Each number is 128 + 24 x the weight over its row's rms, rounded and kept within 0 to 255. Layers, rows and columns count from 0. Numbers have three digits each. The size before them is the row's rms in percent of the matrix's.

# v: layer 6 attention value, 64x64, rms 0.226, rows 36-63, columns 0-63
# o: layer 6 attention output (transposed), 64x64, rms 0.19, rows 36-63, columns 0-63
# up: layer 6 MLP up, 256x64, rms 0.199, rows 0-71, columns 0-63
# down: layer 6 MLP down (transposed), 256x64, rms 0.184, rows 0-71, columns 0-63
v36 086:122089130139136069107122121144124157114127130132141163106116152120110176139154126072138170113150138098136085113146099165107152138143116115121091097087098123140107109127131125126160179149149117
o36 086:123098114152153153152073150147135124168109124160126125096122089116132149141173098102131098133176111145109117138123156109127125100155157130114132124092107146087078135153093154148154115156110136
v37 090:111064101148109132142140157079132114115153132136139099082115138118162154143145105133111124149126117130138139127124157147093082127111119111125145152177126106131085130195127133095083142137129121
o37 089:125079113116136100118133127134134117137125167160112088083140168134132093142122146126184086132170141116099128117162146120149094153145124128103147074136139129078134120133122106103171150117138148
v38 097:127131150159132110119126135169118142118085140133124116126138109148149150121092105076147134112106155133143117181113121128135110106132076120089095120116167124186170144141119141151153153155077123
o38 085:169144121155109154107107117124128127119098125072160105117158149139137143161163159113130129129088174103095096082095114112143113121148110134133114121092135159170130149129142144151135086116147166
v39 084:125118168107118154126137161096117105161111118123103108114157091158132176141161146133105160157093108147112112125164141170131111112131169089170146119139118120121155101153150129132079134155103152
o39 079:174126116136133111101136154149100142150126137092156141150106119118153092112120133120129109136087143114117141131118116128132162128159076121075167124151138121124139164185124087103185115116089124
v40 074:135096134114157135114106131119096131186123128161086146138139089124126141125107124061104113120114119144099163162138124135097126138150161113153109105163123117154138129141104094139125073088150155
o40 088:090151113098111141154129118143104148118142170089106126121157175175108123143133135147150120106137162114142086143136108125142080115174086140132162093133123094103115131127107113130124180138128095
v41 088:155120131080121117169118158152117114152123118150094091125111123120096147114086129137107089143160159153148138126087143140077138093146144140110088137187154137117135134143145167133127108143129165
o41 078:123159160120123163141093130143137135090125184128102155106144131115157083083108146181131152148124130100146130114162098108087133101119101123117143144140141126151136105073141133146111123085122149
v42 093:127127129126135085128108124097100123123123074144128149112130140151097102125091134123077097151123121123097086096115118118104148205153142135151137138139132098115173125109156108082154151124118136
o42 078:137110172106100140154103139140077137143148184111117102131107144151172141156144114134171159101134121120081103146072120124146126114103122126137102105130147137103128096156124150152131087134137162
v43 083:160128109116138148169178154091109102162095133112130128146133123075109100131094142110160115116106139122120160106157099140174136112107143129113168141198108171113141132108142135125130122114133109
o43 094:105127097162126102145150166116112106107113153099074132106133166094111149163118123128121149118177130133149121150150092151089118127099103122131104150145140088148149105114133083162128153151169143
v44 082:122123144119101141128153139139179147153160171112129156137140147087109090114139144118114147111067117104153144125129137110077138134084129140128143090130102167149099092108141185124128130143104125
o44 077:123119127146176136126164142151156113085115144137136132108112084122112120157113139151153118087154133115140099097162096101082173104086150138112161147096150111136116179115149114113122157117121149
v45 086:137085132141148136182146090108113085130100136118112132141125177128150120111126151158124106160146068149126133153139130154096157114130132136105146125111080128082139107141119094142119122138142188
o45 079:072078117106136134117134157160128109144131123183139138113118103127149105121110185100116130107104154110138120111113110092145118094169134107124113141168109146138156187099152128116117112128160120
v46 082:123114104128112134075138089095105093116099120113107145151169098108105134132172117142113105119134160135153110113139111092138158116130124177098134144148138094168165151117164164112143126123176131
o46 086:153159105150151130198161125129100135070153124114098095116115121123124119125108111143112153132117108106131146133103170147147117081169153105123101091153144125139147101118154105168112096147136133
v47 084:105135116118119104152059127114132076131182170123131145113153162127115134078117132131121109139131130098118153088087133172125144165160125126160144122154126129115134109117152130120142107097094159
o47 089:085124137141133145151143097138139118105128086149154143154066109143154102157125100132143133151113141121100124151164122133138101112124109105117164158137158119095157102108119139087188077129143120
v48 084:130110105146125162121093128117129065092134098094161151153138138146127146112176129123127100111172153162128126133134121153098136126151112155132188144165118105123164144161144152139082131146120127
o48 076:119100181107097115153203155129120154146142113102114125118140147124130125118165124136126126172132114126124130091081120169163141105158136068108129153106112129116089110138129137123141093104133142
v49 096:123095114099140153108143122148094124161121147109161181138131141158146118127145175125114100102095097133123108147140105179113103122151123103121159115130120146185093078165098135111117138123118149
o49 092:150148143139059106129115145123136124069126117135111103119100109146122090171132170100157150156166180130140118160146158155125142101130104104145117135136106127096110177114154130124127122112114114
v50 076:150169170130127130142121142129099149131117190174103141157128159165154129122100098104129130079140101176104142119123139120144132141086107115117103158131089130088110103096117149109154132122125110
o50 083:155089126130137155114105129098144132129152118168174133126134110100115160153101130150146124115113137070155088126159107131131152152125142097106096140145120103128121127081172150103151105183100114
v51 093:142129138131167114094162118112117110159148123107129120134167121107117109176124089144135149085096089144121133121155147106134134118128174162101148141172121104126120117103150157127116106117102203
o51 093:120144156112154124141151167156099102094131097108137114164148148122176124105139162127113095066103143140152112083169138114101162107112130126139110083156121099121131144107152135163116133126143105
v52 088:113142101128141137179111083115140126094125140145146155118147117155063088145152095106155149146149144098138117119104132108097137136128135113085124088100130144168089121148130125172148163128126109
o52 087:127127150140137149123121087156203127139120109142104104183101158161132139140136105136117094099142112123093120085107168133103134157149147107090082133106157124144097143100142146135127131142104134
v53 085:137135116126110126149130100149118093127137187131096104177124148126151145127115132105132136097140129077158153110134108145106185094092108134127136148108142153149136139090173083138145085122107136
o53 083:115126112156168113093109111110165159105101116099146115115090085119126104102122092159143162139118105181105157146109142118152183107139123154142113147140148123108152122104131134145104162142171126
v54 085:082115105164098097137127134094104152130177111158144175152147121157137132166156124159123120121126112157108118099145085111130150136188127098115153138156102098129102175126105115119120118119121131
o54 092:104131153131102091167091136115139123086121151155134137098141147147110129142139129158139088103102094167143132171120136178124161102111128088106117123144116182133147094153094146099146124136137102
v55 093:121128144134112124154132111101150130112138159096162156064066079105106128116122133127099140130119090151161138144161111135134137141099152170110147130125139135083128175139130145160102158122148118
o55 093:077141102114114157138136113106137118162108123112117118163133149126139142102166091140145074114179117100131143170149100156157142138108125117104117169137079121141139161080127150113133114161112124
v56 086:125145125149132137127125129155135158137124156135117113109111124157154143060124097092148098142096146124098130137098099135106106147169115162124113147068111142122101125162106171100090144129169101
o56 083:176167122120104139097117111112110165127124119126103116110122146128082119180136131167132117119104138153110112128158088113143129099157144093157115155124167148126129152138109139137118167155070082
v57 086:103127145181116105082107124169101150145111124116126103139149163139136159096146113158116117104139142166158155087099090146125109079105123117115163117137123142145136138102141141144150109134082086
o57 084:124170119137139107112167128155136118137088147134097143108109120135138083152121126147105118113111145081078128161120137147101167095130184121130095150150164105108109116143107151139159143087134097
v58 084:128173101122163111145114132127145116088085140162122121096112155103138149129108148154153121125092115165111120106117068131141144137088111142103088169116146122134157123162124077155106129132131164
o58 090:134157108116113073118166132138137128101126116104136119148171097155133124106137146159115180096163173112150147134086128116128119145131102154140102135112116194139104112101108090109119144158146130
v59 081:139073126165111133125134125098114122135115093093140123129167108161149133121140107125088107107127132133104140116141167095127141094110124105103097138098154130163142211174148136109126124149146113
o59 088:126147145137167132129135150126127133105140117130163112120080125165120170101169139111129151135139129142107102152132103133131172124134136139093109085112185122093139074129123149166097150125110074
v60 087:142124111117117155110138074157133117115145156143135085085146144122145096081158101129119080166117127146141140105114153148125146162126126098115160168161124100128114132125143124122092120132193153
o60 081:085134150064127147149116152134119127123133112107137153113123114087134115139083126186145141102160120143138099141094151101170142157133123139138102156112125124119151163121117140144159126077155085
v61 077:104114134126101112148113127163160119200121128138157154106094135135133123124108133121181141150192131112123160155129135097143119124151141125159102132125154119142149143117114097165082158113092099
o61 076:113156102140127119125133090088130180159153132103135102131138127115138110125130173120086146101155110158134102102120151130123115137139134112067105174161151127099163113162123080136137156139155108
v62 088:114106124191130119131133116152110139136124121135084116128083143111115143137101098144125144161156118126130138110125144113061104165177134118111119169119126193140112114081116115136112134132152092
o62 090:132095147119119176127105093154129135155112126150143086143100107111109148142131154162114143104100136121116132133108120147098138099136144162158153125127119102145128117141108107067208152162141111
v63 081:089140113156120133131113135132185131162108088095128122106099115156103122187085145126165109138151124095130148121103089140128122114120111144164107129153139112163168135183118109134103111125105123
o63 087:154096100097121141088108119107094141115169126119140135149154136153164136104147149133127150155124118156095168158125123138084080149165152106109146153128170126132104131102134108089165115096116106
up0 104:150119117161096161143132170144125123102142124149152162067102142127098134099083165128110141105137122119102141154091130097162121171150114158090126164146141107093120133128102107155144114149121152
down0 120:124130087156121137122138115169108083131062136126156121095141151115114116114140141129128098140109134126138140158141096129136165171133182156130138123155093170109107118149082086150150147136150139
up1 090:082131134130150128158140144175099119139098124172130156134148107183128126127158146116117146136135132124142121136130084125165124150127101139125134113113100124157164117084172126169138145070123176
down1 090:126139117119109146114087103127133172169072128131147131160145103128148115157119110119160106188114128121155152103159117136135139120162112115137156134122124099102135152089117116174159147178116164
up2 108:143092121180083163149158125152169131100109130092141143100138143149132126090154137124118173105143148114150098150140118134105079137130129116108133155131120105135131154177188099124135149131119110
down2 085:099162124124129186158122144113120142130164137078158107118072118124169112173100125117120131134120102138120157122131113136110104149105138116123109151143120106103164144091196107106146128129096136
up3 085:132142132130152147150152114165144128095123155114146145108156136170102138140135149119134116174110130103146156139136153121141142083145156104154129158145180142131130165150117132158099055079136114
down3 076:130139114117176112131145079160150108166204137111099159139144073131128156129132119078124100145113138083142118118149111118132143117165142157128114132157125154142147136146116109133138095139128160
up4 088:135096101134140136112163108156147150114088157117094122125117139148140101114131134130138147099105121125129110142079119186132125117163128134135162143124092155189174135149087128080103153103138141
down4 092:123127158105145099091134109144081172141117137125104092135110090095162136093164133131179154117092114171147083106122132153117092143138108104144133128134089138116120092133141100165115118130137137
up5 111:158109155130141121162157132180119124176159126150159100087151151146118095143149164149158150147105127146132120132136107108177096112132107105119112153126120107143100099158139156087092125097113136
down5 109:110155151169121146100122168154134145147113148162134133122127124108160132155135133146149144105153098090147162173153160108148108121120160119065165118129082086111113100151136153119093127128136122
up6 099:116053119117106121118133094120111129112168139082156129127140171107133118095124120142099153159131107144113113100112090157110128177173126109124156145162113140117116146130159167159112152131113145
down6 087:135150140134124128108187127157175138126149159073099108172109119128129118153102139112153177147121117111115127106141086157098118117147144079112149158111161098155148124114098122145160113141121112
up7 064:163111149127115144133129144122141105090146137162159093135116164134106111117125096136085139155112168120189097099128111157139087123166161124098131140141089101167165120132116111114132113094136102
down7 058:103128104168116149142107098095115159127169140153118097084125120089100092138144121137138105121116166089098118154134115111136161115125115140172085137181134134135108120107189104115144136134136128
up8 111:151132125116129126104149140119125172089166150164149139143139082087127178116122136157132144115134100121127182106145111117125119168155113162148106135144118188104122120117114129128161094109080137
down8 115:140123124165127149118127088114151109141101106102161088129146098156183181124150166077112090153118132123121136124138115116159136150145141104138074116103122134096134137119098156099134123169117133
up9 101:155096158111126101098091093117162176109139127137137151107125104094077116110135136102171164142109115138129109082150099145139128116165144108097124142098132135130137121141176132159136123176132149
down9 092:132106100161142123129130113076122110099098117175084144130131122126096123119151104122117131165183099105138090170140121132169099119137122147118114135138139116190130115100160134126183143131139118
up10 097:138098105140104125126130140140143105151122170123080171146119127140094147097120132122169133133131117149141155141108139172107096182140137121164117164134106110088139117066152134122136140079153148
down10 094:176154118136105123143157118131144190150146130107115113165102114107121168131169122140122127153148162107156125137133134158116127126111194134113162164162110141111139153137076117108142125147151159
up11 110:141165117119125119136119140146145077111128081144102082082134127114101137106156135125102146130160101144150125149064105143150115097142128108088168148166143127158122157086136147107116142123146132
down11 111:130093158079112088163093099150152149117102116118106157136096119121116083135099120143156116134142150137134137127148144100089112146132114148125174097084138166114110140107148137130163110182124125
up12 093:132143088178147091135129117099125149095151141159167127120145144124105112103150200115157153150095100124141139137160153112129112123150118150146141123108157101151119142145123144121142098142186164
down12 101:143140140171147097154141149118091152116136123162137162193147204162119089150134143152142124132154112144124136149141147150127134136114130118100123100139135132128088119150138129138141122160188152
up13 082:126133143132157110145147171120094141138147142164172161105180137142144105135082136167135175137143100130102134121129157097146128145146075179124134128115182107157158127132115111135129121124117144
down13 086:118112179097147109155147149169084096166123107136152119086164133109113125127105067146155102175117149146118112138129120134101135140143130123110098144113119167115092143138141117150124117131176152
up14 098:141135082132117097150131119144118125105149135139133135119134138127134104116094165123178166136137122183138113143150102168144146184121123143076116180141117109129104151131086142140098167098117148
down14 097:129128125149162114119075122144131128173168095111164155114090091110146154134158112110122132104173113156126173129082113121180162138131104112142112120109090157133144091124124126123152115126148139
up15 106:140139141197122131107154121132112152143119120151110154128129152121091097162147068097156146112127114136125148150154104140134127114115129144096108142164141098152151140125150103114135161052126153
down15 097:122160118126130156141113098104175096106162128083147115117138106106151149154149142136116097141151084167150133117082163113120094147096097110126134153130076119153163108125131163138096105138116128
up16 095:128152112155138155173127153136149122164149151169119150148102139154119122171148111120148118148142174094117112110118165192104149086133102140122133133127138184149129133108112123117096102101159125
down16 088:152142133154089122122171112134124184140149155138090148151166154168154126097103160094155130136138114119128111094128085157124104113145126113086162134130117112149129145099105188144119132130156125
up17 106:104108151108107124104158117163121143129157152116119152096118113134098162127150109107124136099104135151132112082121163136119108150167093110130120138102121125220124111154133175092127147109125125
down17 098:152164111138127111131167128112145151129159153154123143175162104113160143126130143118154098174154091145121115147156124147137145106132108125144158168127134093143185169155131143155155078130111117
up18 105:127131123095107158115130123164137144122100095145119111078149098081097129160106146097147123143154128092096122058133137149151106135170102103116130121151148123099156118155102147138118171115116122
down18 102:077136157138145117141116146117141124119146156159112088134080163116077107121129096168149133136129069114131126165175146128092112126135141096137157139134155112150127112146082154157144133132139105
up19 103:142139147098115106186099163108133153098127090132106134157140155170113092129129091131083081139109152108138149121085103077130156117136096152126130139109139145143114159132137157098124106141112134
down19 094:113137148119150135185117107145172150129123156200121127146153143127104107144096126164128126130087159124165089136081110095099138099138111149122163125116130144143131144131148149155148120167153129
up20 076:168115121153148106141106109148091143145116131143124108146146136121096124118075092111114147074154118174148113114136101144115150154127103096062155093142119138142146154139129106117124125102113080
down20 074:098127179089123110128145133142105119111147134141127136135164118129082128143156153148130093158089160132094150144120159136158112103124162164125108117169094158122165136172161124136159153134117167
up21 107:137132118129167126157087153133101129135105091139173070131152129132079096123129102149090122170158134140140128130139113145108149127111125117156139137155117153185153120107173144094113140108093130
down21 096:103119132111106148165084135075128085144183120117189123125144127173078101133119125128150113140107132122111108152134123084133126137128115126128120149157161125108138154096082143132118172129131143
up22 096:154150128109090158100108126131131138132134076107141135081168143148110145098142157169139151118093115136161157142152112173131121121156128128157147100122127142086056139146113144154134136107132147
down22 096:130163131110131139085175144122130067125142140093099103127146135115094115158117095133148178144137154132174118137103119156126093128101121129194117145121152142102115119099130106146109112126155159
up23 097:129139115105107149154108089086118158112104112116129155105143153148097116145160119145105134143068156095129141139136127092102163136148081121157114127187138151157088147112121136127123132172145139
down23 089:136137115122132120088120134089162150129140130104178125102181103137117138150132112135126122116128080166095092147142138080095136125150101096148114139180153124132096108136139117167116168158140148
up24 095:133137131134113127181056136110132102133151155149120160141131092100118095110169147109107136172161108110146166146116125156118140155120060132121143156109120160116119128119118156127111130126148094
down24 101:093138141098117174103128145166138100129129114129134135160131118132128123134129174116114166097125137145155109130137117128169142131144119151132112080185129121137126146190107128173093119068151113
up25 097:134117102178117153129139162142116145110178156141160103166100149138096121091160140124118156117113136121112127097154157119086162120160104114075155131145114124108099143126154085123102131161129109
down25 091:130159132128116090168159159131109137106157148103136120140154095134112142085139088155173124119166138106120149142106112119128105141111140117129145150181113134168108088155102139076119106123171119
up26 088:142153134103135123147178139147127078151157176104169118130168124095094099119099139133147119117120141104136150155116156170129152088132133121140134132146142140159163119175134119152099118119103177
down26 081:123099113149125152131117122138163086125148113088131150123127114123163129166145143078111103155106089152113095134118138182069125154161125127122111176146134140117120105131091154107111112115113086
up27 102:160151142138083140172129133078142116135136126147124096137126080128081116120117121164118138120112166118140142148065142126150114144147111158098144121145155109051143139144119141134109134148112145
down27 110:131125162143115111092138041147153130126112100125140092101154099136167146152111115146143127140112164128112123127110110113100131114087123133125142140087136134124120153167160124162132075168144138
up28 107:102159135130145116124116117139077164105066100104120126129165129112114139104167107089160128124144146135131156130117133159116149096141095122146130170115170136099161141157164126121165084114127145
down28 114:139168128143148154137122109106094111085073126160130127101102156123137112122134082118134125132105110122120133141076167175130160136150119148172109136112092142152120148134132163076136135139102155
up29 087:139149107136156128118130143141081145121154076132135125151175155078108129105110146099169151141110122138097126138116159108100162142153117153116136135114201147121140127163147133142157130122096161
down29 095:155125150136139101156132146118138130122146098140115100155084135148156157150127123171093144188146141126103151136138169153134109140140131146110145087135179151129164094096174128149157135156112108
up30 088:122129133112121139112057129161126127126154124099107139125125152111127075132157137145131143109113095131105139152121107176156112165168108132148110153127146081178151132146109147120113068107111132
down30 084:148106108116113137165152122165102132132147172089105121136117140141167142159140143140113115150139141148156132100127122138105123120131117072106140117095110108105152127182095128124171198149133098
up31 085:111145102173106184163136116145098094130112169147086160085145085124153106109125126144132118117116105121160147139101160169104093144145119097122166110105142159153135149135155135137117142118126117
down31 090:088157174100138097126123159136091116128165119130105154141183084131147109147146164153104154128131163147153165113136152097120134108121166095126128138156122167123094151156153129128114122157147119
up32 104:139123163118099098112114143097146149124096168132157128092137098121078149100172132169117135127139125115135147094078103144118127172108137131128152133164101165128181139144142164142144111144149139
down32 094:119153185109128104122126141120148155115092127131161146129123109141109145150078142143093101180168140113125061105109158140142094164118153084135127128130102133096138162129148130121147145132137107
up33 113:146120133104159117188135102102100176130132099163106128163135153148120097115146108136140140113113102140100144136087088132133185134154116150124105118125132141178178119130137143132136165117113163
down33 115:163139159130147136107105137144109171121097127096122115143116144100135133126169155132072175124124122126137133118125080111092097176099145160112145148163114139140136088107113146112132175169117123
up34 086:124111128162130150155142141106122140156125153123165131085151116082117120113097127135100176120104123131114143152166146168134103157150182145116144109194145133131093143119114131179141146106121136
down34 090:156136162138102090070107155133142150122141129115179130089159171090105146139112074136123111149111133112131089165136114158148122096140120142120123129115124142115074102128116104141163128139154113
up35 114:165078127115133113142121157153128094101102104143074132128144102088107130140110112166108128137158102164130156099142091188148126115131106118099102110121186129156126136147131111123125111104120108
down35 113:131192121122144113130133169155110122158154082086108162106124142131153112111162141174091129103127164114149119143173109112105129115151146114181149135142137145174134115122113152124122108131157128
up36 093:139146113124094156146106139133092121114145078101102119123112138143121127139155075178072139183096138135133119113079137108132145143117083128138110139133103153139153141164130106119082130109112125
down36 085:155135146123108128105125193127134139124151113079172133095125149147180171136145121172091156150111149126152116123134127110158117121140120111116090108136111145147117110113133107099134118113200124
up37 091:149124118130136092158127149132137096108108123109149151116159163154121124131129166119092153171067135113074106129145115155133118147137135141133060121142145149139150181150092134139134161107123122
down37 098:106151143124137135163178155107153101161107139133134128124130166130134118143118104090128080155085145105111104137166107123115105118169152116132140114167139061134100138130098131118170134107159109
up38 099:192139143121148123114136140171117116181159114169111143106154137137139131096172188165134118125155091129148137133107113141129130140119136129139128128131086141123136099100158126104117116068153110
down38 097:116171122141173158135131178141141160152086138119096139151101141133128161135099166104122107132141091148133125147164105101121104121116139129111102153097097114115116159103137138116170176157090140
up39 092:133148120136129164158088104182119136118151105106144145080126126110098182079144134151152165130132125100142135113145110080124089167191128116128105146103148145125122124127140124134102143147133136
down39 078:158146142129125114130113139097114140120164143060101125128107149125131132167098086124134131105128151128138113157158094120124130109117110081144141109146151147124215143130155087161144123123152119
up40 079:165129135117133141139128103135140104156090143134115130146127138139122062106127130133137146161151149135131144112118130104172191155129148121117144125129118114177155122186189099168110155138121142
down40 078:129145121123086119171154118136133119162085118138166135141162086122122134109145151131124131151090141139152098144131140163116159125116108122096145117164152069144134182112095124085130163093124142
up41 083:119132117129131099111160106161139146090153144140131156141115154069139157154157149125081120124124127144135152161140166153133127139161105134127161095075119123154127128098077162126096102091128132
down41 088:144114135138083098118109101128108156096135139150100142173111150156128098096141188133108111104157151112124125149122135141127126138186086076128126117150109142092136135115140089118116085134156139
up42 108:160128144114110182164136110123088156114112071139105127127137144181135128133164152128127143126114134119133081100131121136135116135178098090117176115119110119137175132116152107098094095110124121
down42 110:150119123124135170153111142113132131109116153101130107106125157208154102159135137090142123147195159125130119144140135086146099101128094100094103106113116134152138114135094139116129106149142158
up43 099:106118086136170114126176161148122105142140109170098141143126111133075117131111152120133121166161132166075139089127126112071134141130089133129120125117159141129115142141139118123141174096138159
down43 105:163112120128136115103089099086151129151076127171113112120085093093086147103131144137123133122112116125108146130116108110144132107123147069077179151129101126112099114124160150115126151139123131
up44 098:140097142122107097135121118102177154143119143163135136104161150117140136090138161107120138123118132082187147107142142145093157166134147139131137131169185176150118142151160130107150142133110148
down44 098:134140104120094120118121134082106163151120126115161139127127120140083137128107095099145127138137129069156138142128110106096126128112115113138167142117116145136080053129093183125103129135093126
up45 078:105145121145124122145115123156126150133093101128094135130115129105124139150149093137151142075155124104083085151096156095127156138121071132174127096126146153127151165155114089137142146094101107
down45 081:097132132089151123133117103143129160114082137142100115144119156088091105125157152095130122153124131156052141135118132124120122106135077164167097096166137132132134119129123100120132140175153119
up46 112:143138169130149117115099133123091186153139161129116135119182117107123101162118143176144138126106109125113175140068132161125127148155096138118121107110120142130131111145142191109119137116109155
down46 115:138142123175104081146104089130166110130124115131152134152122123156100115154123160174117117134073116181102124122125135110142138109142121063098139102135139123172142125136122147118121105169094131
up47 096:144142091116113109150123121160099136072141102160137081132114174127129143107168124133110149112151165121131110154142127106076138130121091142144122123122137175173155160138127187114139109121129141
down47 096:158110097114183097159128079150144162119111079124158132102093110080149117122129097145142109140140127129088143115131131126140119152105160106133165154132141162108100143085154145141145152121136157
up48 111:133073179148124145149117164118112161119107140160097128180150127155122118145136131137165172135128090108134098166116134170105111094101155168109133122131147148143160134128150123155123153115145152
down48 096:146126132099151125160132045096155163137084103133109141144131141124117126131137104171121155130132148128088126151135096109128122195116130142119107146124142116143116136170150088155157107105135149
up49 061:153106110139172160163129137157151127126097152108103138150120097111136118140103151094154157106140131155162129121087120118163138110149203095126130137122106104119128157109125092073142114131112110
down49 069:136105139134099141119122100153053134100153136141157112140142104100052107133120132134129125092119121166080121130123140121171118118094083146140098155133145157132133143126164105141136118128140151
up50 113:169124107159152146140138175146120100113159123171136109120144148094140134144130172088162144148159102095093114137181154154157147141135107139111122132135128127168113139147150103101101114113166149
down50 104:090142148112105140130150145079126097133142121128134122116112080157106143106111159085117142148130127095100086136170129141136092132165119111086131086158150076156152122118131143122093147100148138
up51 100:169138113112077122143158167133101157153113116157140156103155144141131126111132125167123152153128130134101130110078102128106130126165128172136125133116171104103197102149151151147155146129110137
down51 101:168144132145104122144117137132143168127113107131154097122130117101173121123143108126134179136122118185104129070092110149105115136183192139139166141130119121112148129120150096145125137134160113
up52 080:110140110126140085135099085202102123131159140104139155110122139116101167146127119120123157125132092122131127144126145132055107120140144103107154122098108146144121159121178148114158148094138133
down52 073:158168109131117125130143118150171152173205121103112115162139084141096104104148162135163117139136151098131114110170114131117117152172127094151140160123142149123162138108138123134129114137116108
up53 089:123143143097096110107129123150090111168130139132153174082118166145127155124124127114164138124119092152104125145177125161116145114146099116167116125157116123128131165137155162140090147080174134
down53 088:121125148139094109118144137097156113141166144098107076120126131138078105133123132107143155139124127179175120146111133103146138134099142115175063130144137175116125155107174130133102138147111121
up54 104:131124135118164145163120093154134139115175140154110132076146104156130139133141122117126087144137148103089119135100121170113137106179072168158133149161102123159106138166130124128156135105114145
down54 097:100110128133149137099113120100149150078151107177102150165117160133101173136113145113125097138138133136102101145124111083099164115137107140180134120128152113157151139136147093111182103122115133
up55 109:120139089125144088117131131137123083100132141126157136110173135108118070112163164140132155141162091120114143146114087135180138132163117122147130148111140096137143188097123162118151127139147115
down55 126:075064144109121123138136182134121115091161088150106144127116106137184165156142140121138134175135131123128131144138101133152131142160142153116129100150121116157155131152141104128133106111176148
up56 102:138126141076109192138132124159108158115112125160162135126112134115131119123112140114139133142171110118160141125119141109125104072136087122134114150136186181126068120121118094129146138133150108
down56 105:184134147120128105110125092129158162151101131089161138100146118129146092145100128098134087102114128081150145105108118138099116113182120126147145131138153096146095110077127127149095148119117103
up57 087:155164115164089101171133130130120159152139117144131116129089105082100127127091136085120150140152121084092099122121133133133112133172154110110129144112170136165145157135129100093130080147126129
down57 092:136112109143092108163125103091105169152089132102147078136118112165124098129102085132137146141145123120125127108127118108079075100120130101144111171115125151151113116167108099109096126149136151
up58 083:123155119177127123119164152171127093143171099116198161113128143123127130155155138130136159114136151107170118128089113146148093117141142128145136154131161109087114162157111106139096137125145107
down58 076:106123126132153179151142123109129074106160142122128115151143116150162104147141137162123108098101080147115121126158082197124140101121100101100161129150129088118176127132125132135137119119112117
up59 105:115103151132095166121119075167131143097125159124166132140140118096119163092124138114135115124133138171140152146103111141131161138136121099075134138096108134070148119135147137152102163134179144
down59 090:140161113154123151147130139124153125141145109100159174122116111169152161138108111087168142130093142112128117135112114155102139161142147115131144172173153136105143139144162082096105144104140180
up60 107:141110109110093172126154128123136147089142147120144135167186143145086078123097174141174132146103135127117121105148103092113145140152103138131140095120154146117101143106125125118116098121145178
down60 097:114135106086107156104114125107172113104127116190127118140159139095129088109106146150132125099181125163124153134096119113135162139178118119137113081139155136158108129158143111099147110151116143
up61 092:118156126160111147193120120122146099102104124094099170116134183153110160103175097112157146162110128123100130106089129133101126133125115148095158148160151121132128148152151147122131157104111123
down61 089:156132141100124144093134138151143176138200164157129100188109114105149152117119137098114109116112114131160099112144111130118103135142121073107125116145090168120090114124109157118139119141129145
up62 083:127129097104104141174146129104134177152118133142137128115132139092140116110098134090075129148140118105148139103128102109112086101189124149139158132161167166097110141169138162128127132148149132
down62 093:123158132139141149180119082099115117127169140115112107144111132103165157103143069082114091143142129134126147115094123106117115118182123168136143110152125118088109098138135127135166156141150140
up63 091:129092146061106107167146110154107087115135121152142110111120130098136157153140167122125129165100101131139148126121158135129078132132129104115158150143139152142137155109120119103086098162147181
down63 097:134139114128116129105115078160125100121122153146157094138171110103184155107102133117168108131143111131137159126126172119143115184142121092147141098122150114105095104166128136106147102162136161
up64 096:175132149153144112095149122127110113104122130149194120119122135132104121073142154121101152159132122178072118137150131113142084142133132153113137140111132154137127136082127173119081135130156138
down64 101:137134169107116071122142122113117138139088137179136132138124144170083167098109117119117120110112137123145111104115095163142109186115153155113123128099152142113123135096129117154181146150092124
up65 104:144136089117103077137130108133109092141069103156156167096140176115119148139148132125084149135127072123071127103090110142125113139156153141134123101135136124104149109091120126127142122123133136
down65 105:130145156092145153131137145099158129131142127154138123155122140150156131120160126161090103159141153151096145120115114047121130134163158119111175101161109118103155122131093140112095099120130164
up66 111:139135114106110175111127162130105163135098122163073127121139155176110135120115095119124110087134094108121103092079150113114154128150100106153150147123113139125092125122134122109128098134186099
down66 097:110146110092142124137106148139087143144119145135107110137099108114124138064059147094160118139179082120129139125098140114131103123133133102112151110123136140099149056120136120142124115115130151
up67 108:127145111138111128122151130169076128133091124122132149151119123097128124110142085096122164146099118145140148104126106134206104134152087123137133101062106133111129132131154168156136132097120147
down67 101:123138107091138073078122159088131145134128083115126151147162120089157129141144127123150144122077111116152117115135147134100101157125113109158154124133169100147106083164119126164099143111130121
up68 115:125119145161088108167147127131134161099122154135099216113112150117108138126123149148153135127143071095123131150152101092136145089137126108129084142123118149114136166126107138133119136147163145
down68 113:129130104134164127122145122147116089084153163139098165162173149171150164155141086101119090139121122109093151117152129178151128147111115162103135123133145144110175113114108156152125121137144121
up69 097:145161151133114109119078105111121127132152151139155159139147117151148115101119143134119180118126120145114180148137122112128133081108114134111177147111148106104115163098085121157139084102110178
down69 103:093135163179101103129117144127132136152168138119152145113104124137144105100115091140145125109132079123156102155138093111166097085134128065107146151152106130158169137117094124138125158125113128
up70 114:156132125135108158164130139123118116081066091111135173137142162192108150159121127132115123140140139113124134116158133128159148137137115090126107193156137125134141117126170081121120134108147131
down70 106:117163107095101122092120086110131149119133108127126123147126119128121120130159111163120163087146131146108127119162114151116109132095107143128145178144157112124120112093128106106166176139173059
up71 108:078146138127141133210133155095122153131104113144140163099165150115121104086128121093139160126138154113127184113122092110133105153135117119156141117147136104134151148130119151145131148168119158
down71 107:130131140152100112106156081118133173121113097161181120105153113109162123100116097114150116121146172088102145152131113141159133117155133095124160106154147113103137179168129134161113122131102120